Weights of a small transformer language model.
Size: 15 layers, width 256, 4 heads of 64, MLP 704 SwiGLU, 14.3M parameters.
Architecture: LayerNorm before each block, learned positions, biases, tied embeddings.
Each number is 128 + 32 x the weight over its row's rms, rounded and kept within 0 to 255. Layers, rows and columns count from 0. Numbers have three digits each. The size before them is the row's rms in percent of the matrix's.

# layer 3 MLP up, 704x256, rms 0.0988, rows 93-164, columns 0-63
098:105117106150136150151166109135167094141126060102140081148097134148201167142179113142132055182095155122131110127086091092175176037142144085133157176136116157156149064105200143160173082176133120
091:155100120143154127081078121121115092057134139113143095106114075134121139151076132129132127128098098146192148097088084094184139156084165125140165124112124151116160091115084130161165139091093160
107:116159111133123120081145082129131152178168174132153118072178135124167097118144090110124061158128096126167153151147157117131121102120104092224120094155110152110143133142159112102162075095097143
095:095106132130083152099107103162180144179187159131104138122156071167138193119218094119179154126103119134143168103105156166102104096110143151161119179163089112136123164137155162128135117102079066
100:191141146085121118167106155098153105104118055134126125128140155040119158091187113151110142095080099077130132100105049148135165098134104142141111096104134178140112185143104116090145106118100205
088:161176105099140165114115170148100130093095090059119118154130181112090129086155138119134146131129140132094129120125103163097081208142079109140122073154167134146108181194140180146113161154158116
096:116054093168133170118126124116102149109173163137158112132103128168124123155126160179126118121119116158207200091128124172158150157106118154108099122163176097143116073116101139127085068134157117
095:115102156136150122150095128148114153174100144112117089152081168075103188100145118153083182098137124114113140149151178113127134144116070118136161162110108200126138203121142136144145175124139156
096:238132164140145158050125179146140158142086160119156131064097160143153156115108135134113145183122139143144087067124127163109097217141140151124109067124081114093114102101145075110108153153125116
102:080121111119123054114116170079134170110132148138118093128077178146136126099119138149126075107205108112165111161156104117141113114114137118121126137126108148147148137102114104163158116158163165
086:139115106120131157090102088147171114112145108087105086189079181115117110166215104132108047143216073123158054105136152134106141081121046134145102156132178097126144059130050172155129125113179106
109:255158081120141142147108095117085151132116140081118144124117150137119135111092111128100155090155102139044104112178199115131103150115172114165123110068114103142100124128152141136118160118117142
107:139160132122132084094150147104064121124201115135105109089139152139179130141143130077110082125124106141128148169145112126133173111117142133210126115184088143098134218124077114103092049108119152
113:142118138149107144097176127126117113129118059166155127128090103082077126144146178099107138079116129085108109159110124117152150144113156120108176114123104102133134135121055190173170158050132147
099:148148119149126150136189162195150088099071149171123171147140192132099111150154072175108116137177170141087154176104106145082109090124157142152109126119105110086179156126160130186107133144157151
100:116097115126115128129188147122172140118105067117141109156153154135078097115165171116141092054165132122113111136135091151106124164104138111121155083147043109097166112142139116160144164106121120
089:095238080152141100172194118167147127110119180180143117162138130101140123165131160117090094137129129159110160092075098093143131078143165081175122116127176169092115128149144104029118128105180123
111:097135072140124115061139068156158134118095135111130185139072114110176202132073149079180113114091117100050137136185142114105079136092141143138129192097114138156152148144179172115126079091113101
107:163137211120161138097177111118144161044175077108172142120140127118093114161140170127177119173157151095096146100115143163155092133150147129160125096091154080123105177136133147107181143143124112
111:132169079138139090098129037141111128098121109061146105125112131173080110022098191109054125152136136121119089153115141158097125130117161138075104125148176086117143109131137180093124106125120154
099:185166104121110122130140114183164190124221140098144126103082074108104059147110191125127075094156079119092149111133143163121109124116139112091143155139046093097146096136111096194151142073168126
109:106138135088147121132112170113066110054126112129137158106063070156178170115112097156142116119100098153121101108139174152116137111107177119159142195112111141185119166149089119172124110105231082
086:153141132167155110095154067104165161118195164163137160131134108157104100118164172138145129076187115143090184064138140120107163152097164116162127093085072091105124102099103106165137142041200073
082:124110125097121137127114100148108130182127137095129122141152091145117139157124132138180131149065140073138103134176151108116127066115079173140141074091122155067097099095119159084094092129092089
082:156134088109153152044087088210051078103166102205107099196082151111112134125129144117145140143055106143103033129139156081178130096126121140132122145116164071164141115161137140094112089130161143
121:159172143125142145126166142119129162162079236097112097124170172117129134111165077156113147091180191091087120109095155123098139112159129125102126092091101099124144152132075110105113160178130145
084:094181130105110140106121129078137131099172113105108200169116126125123101162179088131166202110170107145144128153127032115185102101104131111130150132132172118142142079143104084056137139087113126
126:144154140140115142161105109102149086146094136155112115171130179077119095134125064154054122191108094108131184170124097094093151095124105124116114096084139143158085118112113146151165106121105145
090:164106164109097108113101089138168151145114168136113152108143141107155200097111146129143113160085095126114144195117122133147181157104105187116112154133151089052092071149162251153155126107112162
103:144132167147101144089107187116143159132143137075170143119112131107099095123117137145151071136108114127119139121118119100106076082098158134087111121089098174130065133127111130138164098106122123
098:083089129169113176127122132113101180142191158140128189101155139134170138116134185132140112088122070170133125112091141120138179142131175112145094094132148106126145103160055175144134137133111111
087:142173110130103135131123074146105095148146102094138171117136141161044157161139088128104134137079150087137067154125169149072140074103083111190148163117116141136109112144157131136165095116129146
097:167143099104123102070127095125122088132168120175077161107160119147095141160146073149095112135161180139122055096130068131121116112150135144143149196154138100188154068111150115118118154145142149
101:050192165128124127116202206100106093123118154134118130121144113136151152134131132116136083105153096080140154160158098137049145111099104105127105150177147129161145118125100111112161111093096105
112:102164110148140178119123161128221139126123107128119160095151121091130101149126137162134083176116145170142102109070094120162136153150139165127121094139169073067126140118141186187132134132141146
100:165123033118133143132072175150112203151072067083129122123099075121126191107101109119141127158121107108120057097073218121088162155131138090121081191130149193114123142158120153242156115138134132
103:132209089108118126149162077098085128102128175175121163178141061113135152104115112158073073040136065065171133108164113076132121160126105128182129176097076168152119154118175087161099147199128148
092:177136109165137113139133151131183123132083180122137120162142145127165114116071136166069137104139118148090115114109093079089118132127173121068198183137125135178114108120188152187130097074157202
102:140068158093117122166168134094103132124136112149112137180145171069199122115100095151159149113107123139139168099143116144114113107117144137147099163068112144193111149134115090124135160144069108
108:130144091129139159128086122115122070069103114123131056150090152143100151126109101154131140089121153136120101167116149123147098092123172152165132130108129121155138142155097111128167143156169093
111:162117088139122115172177094124139126113177208133143145154093181171153096104071076095088149091090136153092091125154046095154066179123144149102107149136137158151165107143153117070098143102185115
094:082112085125139133159121092183109088153095127134134158165166077135183032135101114077067155125095143144110110162129152172139116086134125145126165132118125172144126124122136146131146164139124154
101:062102097073127130113138106103148159141118150135142086160103108155125129089145138056194130176068098139150187124148086073153157159124179129077096151108150121112122102158226187138139061130134152
091:107167089179146134133152149189167130160113126113143115091188130149112033187103123154137078073159085098125166117140172089155098112117179128096117143163078129111090086119142099126068125097128184
084:133082182143133142152084169117158142084127141046142147121107075072119109127168137109159126153153127152129198100074131150105147133129139123156147078119157096150148146097142130153141152118133097
115:089190071125128112114101115104059082150136139076132160117145170183104149105128143136110093125119123120136218126126128165176192115123148107115085161154208167098125148138074117120138142082133119
090:164149116105120134132133093133120199121092068099104123135104106118153144108087153130107167123134135158145121100114153112126072127120142123112166169085137146172106063148067097142129149095161090
111:126156131189141127069147132113125112084160187104154120160092164124083104095088104116152149117092151128181174088124148112154104190123153165113146102146146131093091108125037093152087176154088143
077:161105159141134159154132092183138183120177101107121166095093116089146120102191138072133199082046185153066165133136159135110187128146080107100127159174145089125106087134128210158113116170155179
100:155125151087142092164158195153143099153143185136117108131147084156105118151148130153156128075086177153117117145163124122150082132127105128186139071185110170134114109106137133116182143154157137
101:159201203106118141132144144154105174091118097131144151101105137115158065120138155117128128174184121148131089156146132122110146119124105126117162149162162108156111096121073154099089124170198117
112:177176128141151106145071169144085130138129146146141097141096139149168169089097106149127107123168117105140098118080063083102153130130171131081102224129116191150138046158135132157125108158083138
100:124134181111110126137162123111107186172129116153129138127164163173149150126122113145122135072115185142124107125119162124139145158148116115112081116137218150074140178131155138159141108105164131
083:133099142156151117136146162155098122105125180144138120162085160096149124098114103130190108147154086148157148093071109153125120175123144156066090098104219080176119168090101135167151049145156133
097:150170079155121112159145142133136143121076179139162130108164128131119078147151158128105134212166131143192140124104145159158072078154209127130113102136141161115164156128098111078137086127114122
088:112111142181125124120119113116133120104192139166100092116150173134081104106066144137061102113136156156185117199131136086093167070118127126128108098136165143114115102130150114059131072118122112
096:192148106118111155148122140146151203133148135139134188147132074137126169145132156128123120135145167130136120091134166100146071094158171149179106137051061097068130132141123151118111137101102060
099:114108134228132117136137189120153144148052097126141129141127082126094077145137105133093151160126065126176154120107137188139127214116050111134114089112056120145116132116132096105181141100131151
097:142138145119144103115131159122177174095176108090125067111135066147120078113137178124113111116186128194142109129075149079159183118146185119140070059112072090118150146100159163123096084136145203
088:117170105154129125147145153086076083126126168077120130123130089100140109090118124092131138128085123059094139176139103159103160101165147127116080139082092104144158144128111205167150073224075148
131:106085093171099178172086138131117131151128144129121151047180061098109160090130143133121145156157148089130161099124129105041120159115049114137081189096156187109137134157119135122138103151152140
095:144157179158109146203104153128127201146112144143124131119114211154125173162112167047101109075177117101127158118138158200102106094128123124133148101144094205121121198118099140180126119115089103
099:172157125193120111155166166073042082095113068201123123116136125154104109139126058116114167139092163118162102105126171148143099069146207128112146104118090080125136130145136077124113063156109142
127:141174129144120118124077164119109135185159095166127149117080146116121133114173083108102128177142076102147133133130119075071144110091109124176189135099101140083118147143092155115157083178109143
105:072118111106113120037131109156131147102138158125133135179088228183119083152120140131135120146111094150143139136104138110105113138143116113116119117175185165129102116095104160164106124174189099
102:135113139165129097186134063161119131121031155170115107144101199072098163118148145160070140117143135096163184107123158101106101161135081124112144155122101177135108158136115105123088146081116118
098:147089127092140162087168102067099154165125130095133172164098070134119098090090116203144187127173172124133018128160063152151141147156096093131145133078149085120191146148129146161176118151133142
112:113090173130121169202101134118142121066087154171138104126107168123150168183140176141134091073166076096098123131067100045087107156088141104117173104117120129121164155100159181133143096184069144
104:104094152140129081127139098107105113110112189143132152080108134069137179153116136095055098062128136182116183141105169140099077077137235128149063129161135138092151149113163106164118132092137141
090:126079105165131100136164180139182110096148064155105094144124118093115075150164075168160180102125196126157122089173111109092139123118111144158158159104115108136215158110125154102122179143193104
122:140110130143120122135132251127132080095102133070126095114168104107111157139092137113098094139094092120154097154150150143062139085113210121135088159145096049126139040120070156170178099109156086
109:145164104090123167136079091128080116078184179136109133087130092118161166208122102183135132129074164120125176136162140108152163064144106163109145102123141133150146120115127129140087177084170055
# layer 3 MLP down (transposed), 704x256, rms 0.0992, rows 93-163, columns 0-63
105:128165167120208120144137103143089122144140075146150112127078114136200177112134197135083092115145125137097191116075075136147147120157164101090125218131134120213136126154105138121144086152136159
091:201132062133163117163110166108134110130103148122115111115143143159163168148196136152119111124169113085140145136128056121128069099140146130093145193087123106157169117130081150138120121190122170
101:108136127152125135125113165118135119134164152191142154109107144164195079133129131090082072173129131130105152096132137089132169128149122145133170133127099177142134129105092119115105057170121122
096:050107112151003149118160104109126086142136108146129165067139135157154144140175143115160149123126124109126111091118134111148113142075143146130130120125109116088131133138144146141181124150104116
101:201120168108098121072132096137179204082083102115139215120163166125127179114111155111171053165136120119148107064108075103170118135156134139085099131137122103179146101132093092161159090144094148
085:138150173040020145112144144127119115153062091119110122148141133127122077169129105081104067123079148158096150136138129121105140096150162112106155128179123084142106125105092130124112116160133149
095:094121102094113160215156085116147132108110094146126082060168054120152108113137143101139184104123158101160053138207131122082118080120140125127154124141133137104169086130096094159124146122119188
097:159094127225082121118118099127119130138106210099100132095147121076125120121143154169133082135134184115109102134103126183145090199124111117096128154110136200171133128123099113172083126132072088
095:125156129193117115085143175167092133130136095131131088155160094120156144103138163096161160124115143110118098185125105212099110109143081105084082089129081156122177146152178112087141088131083113
103:166068073112160126121131135103129097066052195070122054134120148172121157078083161156079112124165131154046121119176185082111107207134091107132172147179128142213146114145106089146129054157138154
083:118186114110089145116095138126195096143129100055117129112156149131145130162147132102133101137100166147059088143085125097108161136098167091154131047133159146105140117091135122147142153104170115
107:175152130045112128081116083127143172136124147131106202044126133135121162103128115102095142143196122134106140082159173135145085155153165139183145082079121092081130150154134145129158135134135125
101:133102149151071150146026120138133124158142177092112074110172183169107096125130181161132090144112149127119089116038097085134121120122110119103090199147084071159108093119100114129191155143101118
109:081099116093090120146111130167159062075144137120135072133097102099183184180092127137154156169207142190130131112157159128188092119092096127184145116067105090112119149121196092093182115108164094
103:130079166163138115136182091108093071038118133130116142077133156139148160148130101136131182104124108144101133168101160156121133148124110162109136159130181136148093099146122097077148125134119087
105:130111131113136105117182164117143140143140145078137110165113165118150090055155141043155123098081141111142130122207138155174159138136150139079150054055102156104131137132172110140127116120207099
086:139162162113092149114191151149116089115090117117113156234116133144107149142173133105119076180149091149133154101124086130134126132142084127123088097092120041075175073156142160131137155146130150
110:144107179134126084173126197118150117071167121139115103178127094068151072151157181101129131106032062174174108127172085131099124121121159134137102102087133079128088109081126101146115144127148158
108:088179180105214134092121144114134194122142128157129177121123120083159120114092122132136114101127151103149180135136096128165112080144138135155154130069106083138166199133120142108138125144073105
111:101144075076117093126120127149151148134135110161150127091139110103119104138176162086123148121112108134101057171096158124112153109163107155116144190161169143116096057118162175106112060193147128
101:165172126120180156169116088168100102137202158099126124102129105108164116148090084107118099096156094140093096145133181147138098168099212136107146112073116131130112144133139109127137108171181117
110:117162137095117102089111177090081096095131115141143166110124191130213166120175131126109146133171096164177154095102156127157141155136136113093134072098073084131117178153093125117142086166127105
088:110120109113099119145103177124134127173172118144125103139138150130152184104062169102128139163059113122191128126149096109106211112136106123147154162205086146106149109154104155086097175149066109
080:140143106133112128192135085153131142176163082125148108115125154130079116124151169083139110172098108095124169149095163101111109142123190140131095116158158080118148019162140157144127184167095132
084:129106156091140140086158114144118140083150099159118172156099159141050129132168107132154114147127101124195126187135120077166164144141188140155128056096088153099141148126113188048125149158174149
118:145098078146159126109064115129100092109125142153128130167133135122075111169104093121127066143086183154111130095111189161174156055133147117143108121111125095191125086148082144180158184147128140
083:209129146139149111128148110152119162143078126128133119137092147144134080145102075139135134149135109153233092164072190077083089129130127134144131148068127137174138086136136192131147103092154092
124:161121132148107129075142059108149065062139079130128112185099106107132149123146121109143120103086111121105138128113127150123144163114105111183144148094199136156165136144182166121107172177104144
097:151126138108092136157144160110142112153185110065111125132111104097108133133170091090125154105158102127141182141169160154102118161083130155108147121077090107093103115109155142139123188147143181
104:136161121109111110136116163118114148082086119159126152171145076090120154162073102145172192162121213152144124056111154157158117109112160155103162144136156136142154133092165154130197127127173073
098:152233067194113126174106107109138155110094114059142136151097153134126113074171054141141161127149164070193069160120081110117155111138133118128101179151138116116140151121126096171186212152108142
085:095136141147063136125199156163120139130139096130116131151151137145145198135105177120124176186160144139150069118101141119117127088106101104208101092090158106136112127126142120125145176088152108
096:151149143168047130022120161113117166143091085077108173167146145123126196150089166079072135157140094125128140115137071131087058158121141103125105112151117111131171128119073155169153077158122103
101:125129098171127091165150128139170153081162117111111094175114132116091180160164131077170157113147098127159104135130081106141182155125072130134130120208100102121147078130066092138163112137123110
110:157084080098149147176044095134162122097173139132136198047119093126151153128186149112114152110106158096162151101154164127142148205105097132126148176182122135147148144116129122093112167064134132
104:077155146153166131088135067166142135147078166101121153088121170112160148168084160131069106146121121117120170102091183042120116129135117131140129175064115153118144160148191134156146082109132129
101:159191078091116154129165195153123134074114122137109166160111115120125202101168153121103054089195105104140121090134091079127139153132053099125138134082131104135116160121155109176144175137127143
091:157195105124136132070118153125130114159089104112127061174125169105089065130119139136153091181103136132153188110142068133136097150144131106114096158181090112167135113097139123092106036131167161
102:147176112118046125095115137124152165139156139112120193101134076145072138100116125119108106158152144114094128149129142132094150155178097129152176090153093125157130108092174103165156151186124157
110:111097071154149119242129144147181112077118140119113054113119130126104159141131100163136084123142140137130121094118164140097111026129171112132120055126132076126087145126112112104178096083175086
109:149152071125119127105141183119117150072151160121128132149143094188108097201112122130126143062110173146120057088127088092124107106131136128124087184190148097146096109118119119152121166093187197
090:130088095192196117192124098165098143113142127166138136168134079122173139069103146109126100140137156157184101138134176125185163070138126112153120097168178157143175097123163184107100138083100099
100:157142109115193132144157200139140124137091098181133122171149120164192114105141103123093070102181135191137147133181144118105095117146106131084121099120067089143098254134117116160151101135180134
098:117125129131121172131112180134151136091123134207118100159137077152131158112130171138134151135071126139101160150071133130128140163161115107075093105164180120103080163102126143161144187067163152
083:088125084107124130137130193130133109180100122165119122114138132092113154156146148109098102109161094133123117119152100070150145102142091123145129103125100132128109063139115145117121106059089117
113:140130124165159158098151165127100134134183118147118080168137119123166105110090128189113136067105125111061163122162117175147123139162063122096079099129142165156138131139073109101131118091117128
087:185122140125212146130123175145091074173071165133143162154144117163126138114141115088099126104155108126086181110136129123103080102115073117150150164104111183139157016126093176123163151159182134
120:118136125204137115135093147113162125111140139120135082143125174107086094092090210146187200128151104122094140072154118112109143144150151135120162148097131148121185102136057148172127211129062126
077:189148166145116178127113148129088133093093176123121129123123145081134093053131124187135121129081160129139129119165117133135146092117072118134110172075139075148152120120115107130143103132165161
101:165127116081082120119190100161142119115182120103126134126100162140088152160154113137145119127126171114090181097109072129104179192131121150125089129130165096188132165122072116210108176081152107
101:130102165136143139157098094124122102057141138060092147195138168118088153122118067152144151097166105103143098078165158155150105149114189144136071103083125170136152081193178127140187114088142110
115:169129140121113107107076137131136102146153149176131123100126159134141183159149136184082141074189144128159130128056071114105149149149138142122148208169143145165231095180152105135091103042100153
100:123187131109092138106191057123117143172118153172133112112095116075158168092082102099101102061136124138060120076104138121128138195147154152128091112128164158157121156136126153174132180094164107
082:103128129103191131132204157110076128085184099067117113109145097145172148186063152087162127060171104143115173117093126154095090102162124103147120168173172088124150151119132139147098159116108138
096:143173116125198122152135159099173091097113158136118156074130221153157100108081109099144087087108110130188134175133119137176091126142222142206131102079153146115150194147112147146123035156092112
088:112097169167116136162121151119123137113123144205143101168105142179120060167088193137085174136098103130140147156150086077069159110154078115159140098114108125156138143152061161140111040188129153
096:114108112119140127142146109151073158148137155126109255102099162151182189118179114116101138112161148100097172111180147103131123171111093123131150101066131128089168184167105169124139118132126118
098:109153159170112168058166142144125139106114109094115109166118049145118067105120078112100169171152170123150118135144214124167115164127150113093102106143151097155138198136100072081125125176151147
098:131139131121173112118138053141181135113111134153101055066141132110104069166151176082088169148136115165191135134066113125139126205118044132078096172140130135089140129132116151088136044131082190
085:129110132133074126136142120103189155101116196132118153110128175189109096084191142149132157108201171180098066113194118151125142102145103126127141123133160131082114169150046097094146125146108079
126:130145129145109098052174121129133110094101112163142155187103143159164073181125059046111099132138078150156144153193146136143090074130092141145159077147099128122084126119046098112133144101139140
095:070099112134032105079163110106109138112100135154119120100153097120194149146075112180106148120103181137073076154101149047162083120094139139155105143111168085122155121111120079090172111066167152
101:107108137148062136196119100097071166088124144131119149127150111112128094162123055085151151135063174083096110102149168114142173079153188134073128137087119069158164113135156130179130064157131125
123:104119133153108134093174111103105133114144134112123057097143160149143109172089167133114125105168126115175142088083086122124124117131104120097097130148138088114117111138131150152125189104177171
103:152155135157136114170157163110154170105189122096128116117168084115111078153119151137137141144173109118111171151153040116104139089103135120074171110171148150193105109113129182126133111115100196
103:100113115112096128144108104143176121138131165159121131088131132136097106151143120134166183111112185126112109114120102114148113097129106140194101136135116115157117127097138115100086164125153068
100:173181155108155120142076176097156098110171161162128133149084083159088116095087128087152161074111129095075132155127118128130139166114128127108121047109171182160179147113108164148094146118124140
111:149156196132105116094170119114126143112114110137115137175108121127131171126164149139170148153146181157111071167141176143156102145135132142157142151124141157111126102133067081126126110082100150
104:139156152117095151154105097141106160109124132156139123119089154128059067110169193097125140145061127130109121069151121129107117057143106139160159163084180114131056135155096146084151145124148120
089:101072084201120114093182176134146115042184089102126100132138085127128086151134118196117136101159111083091164065127161115119137133116151150126208147096114130173166172147109145129149165141151120
119:199172156148107134174149102135177109141095042108120076137099152127146086149106086176087180119145116087062128091123128130140094134113118126084130163176140088143128154109127158171123164095130121
# layer 3 MLP gate, 704x256, rms 0.111, rows 94-164, columns 0-63
091:116123201138142156123151186102109136082124080117144109096111116074163111134151146118067164132103112182114169116182199096142136112128097154093186096111117158108094137134174080118143152108139154
104:097121102151118106113176126138127104143120112153156155114109156148209153183172149113123128164074108077098130149156092108140112143130064122175091110092118141116116151133056126098124115167168117
109:102146119085098112116129179094146089115143111134135147100088185097153116174110141085113091155132102137132133136143169100171186130112129098119143057041140190070098130143088158059118146176181107
097:060168031167106167157153082145102105156155102166128093101164117135121158121150191116145192207113133070161146117088137125142099078125135141096135107150116104167126147135187122113049138169121148
091:118076160120085147148103141104112077156172103152141158125153120088110102152166119109133060130095141112186106106153180120116130122149127160084130085080086117086133115099135094088143078143155142
090:200043143145134128160145099135146131077121158133133163217097112105113113114097098089132093087107128148182116099143110152140114109108137146139109118068087130112137131132134122114163116116109124
105:108132123077116142099118133123175138181155143152141086103093110122071110151092158127149130117127143156084148112163163139218146120131088124188130130165133084113078122138097141096178184106240117
094:144102014161115152123106122120190130078116064104139165152155116084054080162176132106134118094146089128079114120149126124116105148104142143105138141130136148098134167121157180141199102112111206
105:097143116105113124146128105100097106105172131168098088138113130108097170101124167126167081177171058122170152137111146147160112135112151119160122080088115138114126069107135162089150148130112088
087:181125122137124098125143152090060139170102098149092118122160150128177181102145124091121110128080189135114073152192121170138074131129173143171116136139127182110126130141153126102091177117128129
105:097134098095122143101114080171123172106157161123133135169095099142048150157117126104130128120093123130132114115152103099168172167123113131067126109097156111131069088140190115104140113130157143
099:151082101153113110138186076158087149138137099129105079160124068085156138105113135154086202179033174186107115109149070155122112087141145119132112133099081171160106171141150115119129122102143107
112:110120109070135107137134156104160114112149164096111084157093083079186159138114093152191132190150094214113141118158140118118102126076153119141108165074085136085120115144191095100160139167162113
098:141132093130122140095144135148135096058127156187121103167152135092193120168154123115080139116122096132108167110101161122126177149103104143081145143189082120127118113128145115128109069136134126
114:175103114129080153092101149108102124166114146151117130032099123125167128145148115117150146175044117149130120122166129194173120100150153127119101124106138149140072144136141097166169159116192108
085:178115130100124105135133059116118138043096147177151131178133096176151123132132081051112144142109137165092118091190135126160170135145120113155095215121131138179124138155117139154151122103205134
110:162097205087140135209167125108088099112156111097109124117171076109118101094178117108110196185031098155156131148153135189181102082158132112109120101110056138144163135133134080129125152134138164
110:181139157115127127083155125121161123081174076076158128141125156130099157135179139096180063159115095078099103132121158100120083135109156099147107112068128101108101099152089169157173119165121098
118:114137085113104130125114194147140115134119139133113122090136142119160088166171110116146136113148134109098175118125171089127160108141027139174132142147134137122118083127184178136106133133100075
097:136175178165118126154112125128070098138100099095138091122140124150141155122073094177103159109090138148143100111174207123139103102119158121085088177131176182089098110134107112143100104115142124
110:107115123139106127128207165128140128067114141100133117110111167154163129134128152084146093134139081108105184127146097086127142141094127147118167109159129117145107138125085169159174131118161146
085:127161085136133118132107186102125184091071099111133140181099138129055145127125087144120160059124150157106128143127153126118087110121119160165126180121208108107153166170119180192112134118178134
078:107136081108119143196140097130105157169110116095149120174077124115116076122198162114098171126093104141021100158145129167143056135159127141140192155129152144122115134128181169103107170120155122
086:147069133103098119192122150129135084105153069107120130080092124144136108106199059113157202150082114124150166118156057191104131095135146132123146083139102108101109178120150171087104190130116086
109:113130126146150125133189130117145093123169068144143100070133082134155038087119146135129139143125121132149108134141087073116134115132124125123122128118139113148153109129190137070123120144127161
081:072129147073129105147137154127109124121151121117132160167151173098161144149134164136110170163165103118152139116121107104135134072129189112105136087142127076150138184115163076105147133230037110
130:160128108109112111064172074125168078089084107098116083148098112101150155130122126113164103200080083128107136119110119128121091172123200150171131094124164162119129175138182134177160120107130153
090:093159142156090146182178127105140161111137081097147132113132213114122085161176144078168189128133152152126134125165154139123110123153104086082074121099136103157149175128117187160151152155136096
098:120159088123130098128172112150117125094119119109107098162104120093089118104130091156140195115100145133140151155027172148127089121130129129119163124178132097162138154136178172107140165116192148
106:118145105114124085130138067125167122126095161027094096158130123125139087102136092132116181135131117121094089118131093136070116123131155181108109110127123144134121124114140111188132127106153138
087:119148103140127105138153141155115116087131110070124157124115161129186169135131129086126161112121133119206143149102118159148128113122060132188068116156063143108102114140101161126142175090098111
092:155108131202120136150136114151137160098094106184112112131148126122131140122128083120129144149094122178153154129159126121218116130186104156129140098146078097174111120149103104103080145151071151
103:144103117164122129172106141114126102107148105107112088186068121145110064132106099147109121159152072127106143139095076134067118195087198123174100146133111098135092156105126131136129161124207133
108:102145163135128145076151150149120127092123138161137149097094194122095087123165140178172088099140091185110087131160088112096092083116139140150140108142174112119128139167136141114118117122143172
099:140103105094125101135129090101149071111103111083148145118105149135108125131134094148155197091127173161162132101151227135104113108177186123189155111139200138054118182114200114176140084147189150
094:071078148177106097130134123151054134184136110185124170144111127115144128143186149109148126142166152110123140145108103091092114128120106125161152167116153089108140112101127157112098105117138110
087:069100098146123122164046081134110129130095142172110125108113226070160066128103144122076191130138116179125092139160133099091146160107188120092173149150150112107075124137178173139167178099130126
095:055114150090128155190111116091160089160060075161086083094211122116163144089183086186092130080133170087134133078104204146120148131124123118127159102054101105098167145124082151142107124170128120
106:132096119087088117105123127143127099184188099166158157094125091113098176203147127076103101178116126082142094126105139184134139131105106147186106096083178121092106131142136127040095098079121123
104:130156086175110130093201140117125159078183053137102123118099077165157076098169210115181174144137105132067078170173132092111128130133139141125140104092148116121128172155109122107203115144145176
102:098113119064124152083124093135095146116111136081151150132161080166132138132132174094177098167102145184155111133196127170136145134111146129155095125079157109176115130124124079118158129079143138
095:091068147169118139151128117139175165131205112086145127143141141120101125098136138159122065124099157160074127102088125128119128165156101118134145114113166139114160146161213166141107130180115156
101:118100165147122119165200162145179088131135142130129085112126166158160183131115090143143079148096132142096122114115097118095091158139141139147119090057097087108120087171156068159171115147190056
081:155128166179133124129136105154134142064094123133166118197111037128157039109138144119090132124115116172092094180151180146179148153136136109151172106101094115093156149135151084132099195119164106
116:145113133115097139193117076147119102171086132112140106144179177091153187093147130136150167126064190097124146129115130147121155142148153099097171098037117126155152162135112198101107148171068101
084:162105113134116136121131160125139161112049144087128180131146094099081123140114129154132158134181108169078109132119134072086138130097060170095140152183134140100115106115131144116182148097130107
115:147139145061092146109138129139165055128149137085157168159092147113067136109104111092137150128104185157096122084146173148147113149141074141177192077141129151078104121139095211161125177076174058
080:073135099126126109115119192139068103108140083058128175181137081124123117115161147119192150110124142121126107046145146055107156136126152131086128127115105060138117101128141107136071154146140114
096:084164084126111106155131183101186129085162140160088121106103110151124117132079112088164101163108124158067163154081098163133107098117179163146167129129148114132113035135178152112204157146142126
091:096034133116118093135160157130138108071092176169119138156140149105142143137133162085136129143130117153177062096122169096141133124178168101119133086141073089144119091111196109099184061154169136
099:147134115082054133147124140117094138060138126140134136122111065144155088213096117111144094122104119145109148154169180150120206135086172101126145125086120155073031144150164173089148112099161081
100:109107145103121097108133135135056135155170147170142138113129122090120125155082129084108091147180133110131161130094154115108194143132185081174132075202164163066144192138183159167086075161138098
081:132138091177135132128133092126079098074132116155131119140111158087065173156115140102139103127115113099160116103163094164165145116105138144172120079119140119101111123115046138168115172130136120
101:113111108096103118087115122115144129176176143104128102075154159139123121160167102140116148221122098118124130120115090157140146059128133149120155106113090093126130089134090132106104135079122086
099:114157178096110123117082078104149129132140147145130167088090199114135125147121222085195120136112114098074170169152129150121140183106093114093158092091113150108084098121085117067118117110109046
097:089134102113111180119145073106169147076158125157134153135139164130150151162137151123132080161121131139089202161130061093102105148096139106104154140097086121137109120117108118085138198150128072
098:112163119127105110094135088136129122164178105132132105148072152087088137125097125092136133186132121138075144150146179116128172106147052141172130143083132075141117068157161191031150104097145162
096:069167130125101128080116136095085162153153117142127174149088172119103148177186140138156104153146122104086144155185160093129151117133176119153118054165162108144126132127147110111029135151163109
084:136098099159126152127109129138077168120123157098116085119112126177148121101080154167078166215116117170088120144118147111152128117160091120127102061083151146194134131168103130109103187128119116
131:133185134170145105118145110173112145100091113150113080177056158093150078132173128081132105128128083127101106183132103124127086113093147155154146135141060125154136127102095162095134134153128135
096:084098149139117156116157106167158115160152182143119085136161107064201131126165154158151095092129139095127107164150166090143121141103093144172096080117120060143153156115171176111081129140108182
097:129121164104110135117150112142096106113156078136112149112112121149123090073101110048161159114080130135102109155167138147131194126123116137176180187148141089133103121135166208204114138155157111
124:116172147159137129192071142132088138142102117105151106170135123150098131062172105115196172158129161120079126216211154144065054200110107127142128168096064173132104098164113106075116131144133095
106:146109107142116092031137123115170174145161124099138147123105129166115115145151170111066103206162105116090136129121091083148120106107183132104114109110080118150076095127155129188176126120132189
108:119079176132106149195121096103148148106121106158118130106143202082130154148202151099148098118134153110182170131029174112153107117126100131090141108098129106110154136124115156139065160117129125
097:117039085127122109099162119122123128110027101079087096128139140130163121123112132150133158124126114186120112092111131150133123126125163133129103122176146071164106111160105092104176126115225086
113:116103172137123131157139132128143105132093085179125127123134105128117119091180140142185114175140166110111140146097101170122097119125115110182097083132100123114164128137154117145128090133133136
097:154117154162130084167124150095120138134115126139098117072145205083201092167138137119102162083145143166191099152116144144113153106119081130125136101173046116138158139129144149197116213153119145
091:121132115122114153163146119133151147180088157132095138146145180142091136100107172086105125075146152192139104157113076145120106158143105172138114155144181131096079130126112201131129161118088127
121:127112123230128144125142120121215076108087087068116097152158144117156187064134102089135135098125136142067166103145166219093114132134118134129137154104104082129134085137122119131168138107104125
110:113146114151118152144105100151101090117113157086123094067136184120186162148113059157089208147102104089146137146129148125168165094116102154126078144088146145152124114117127130098101173056137093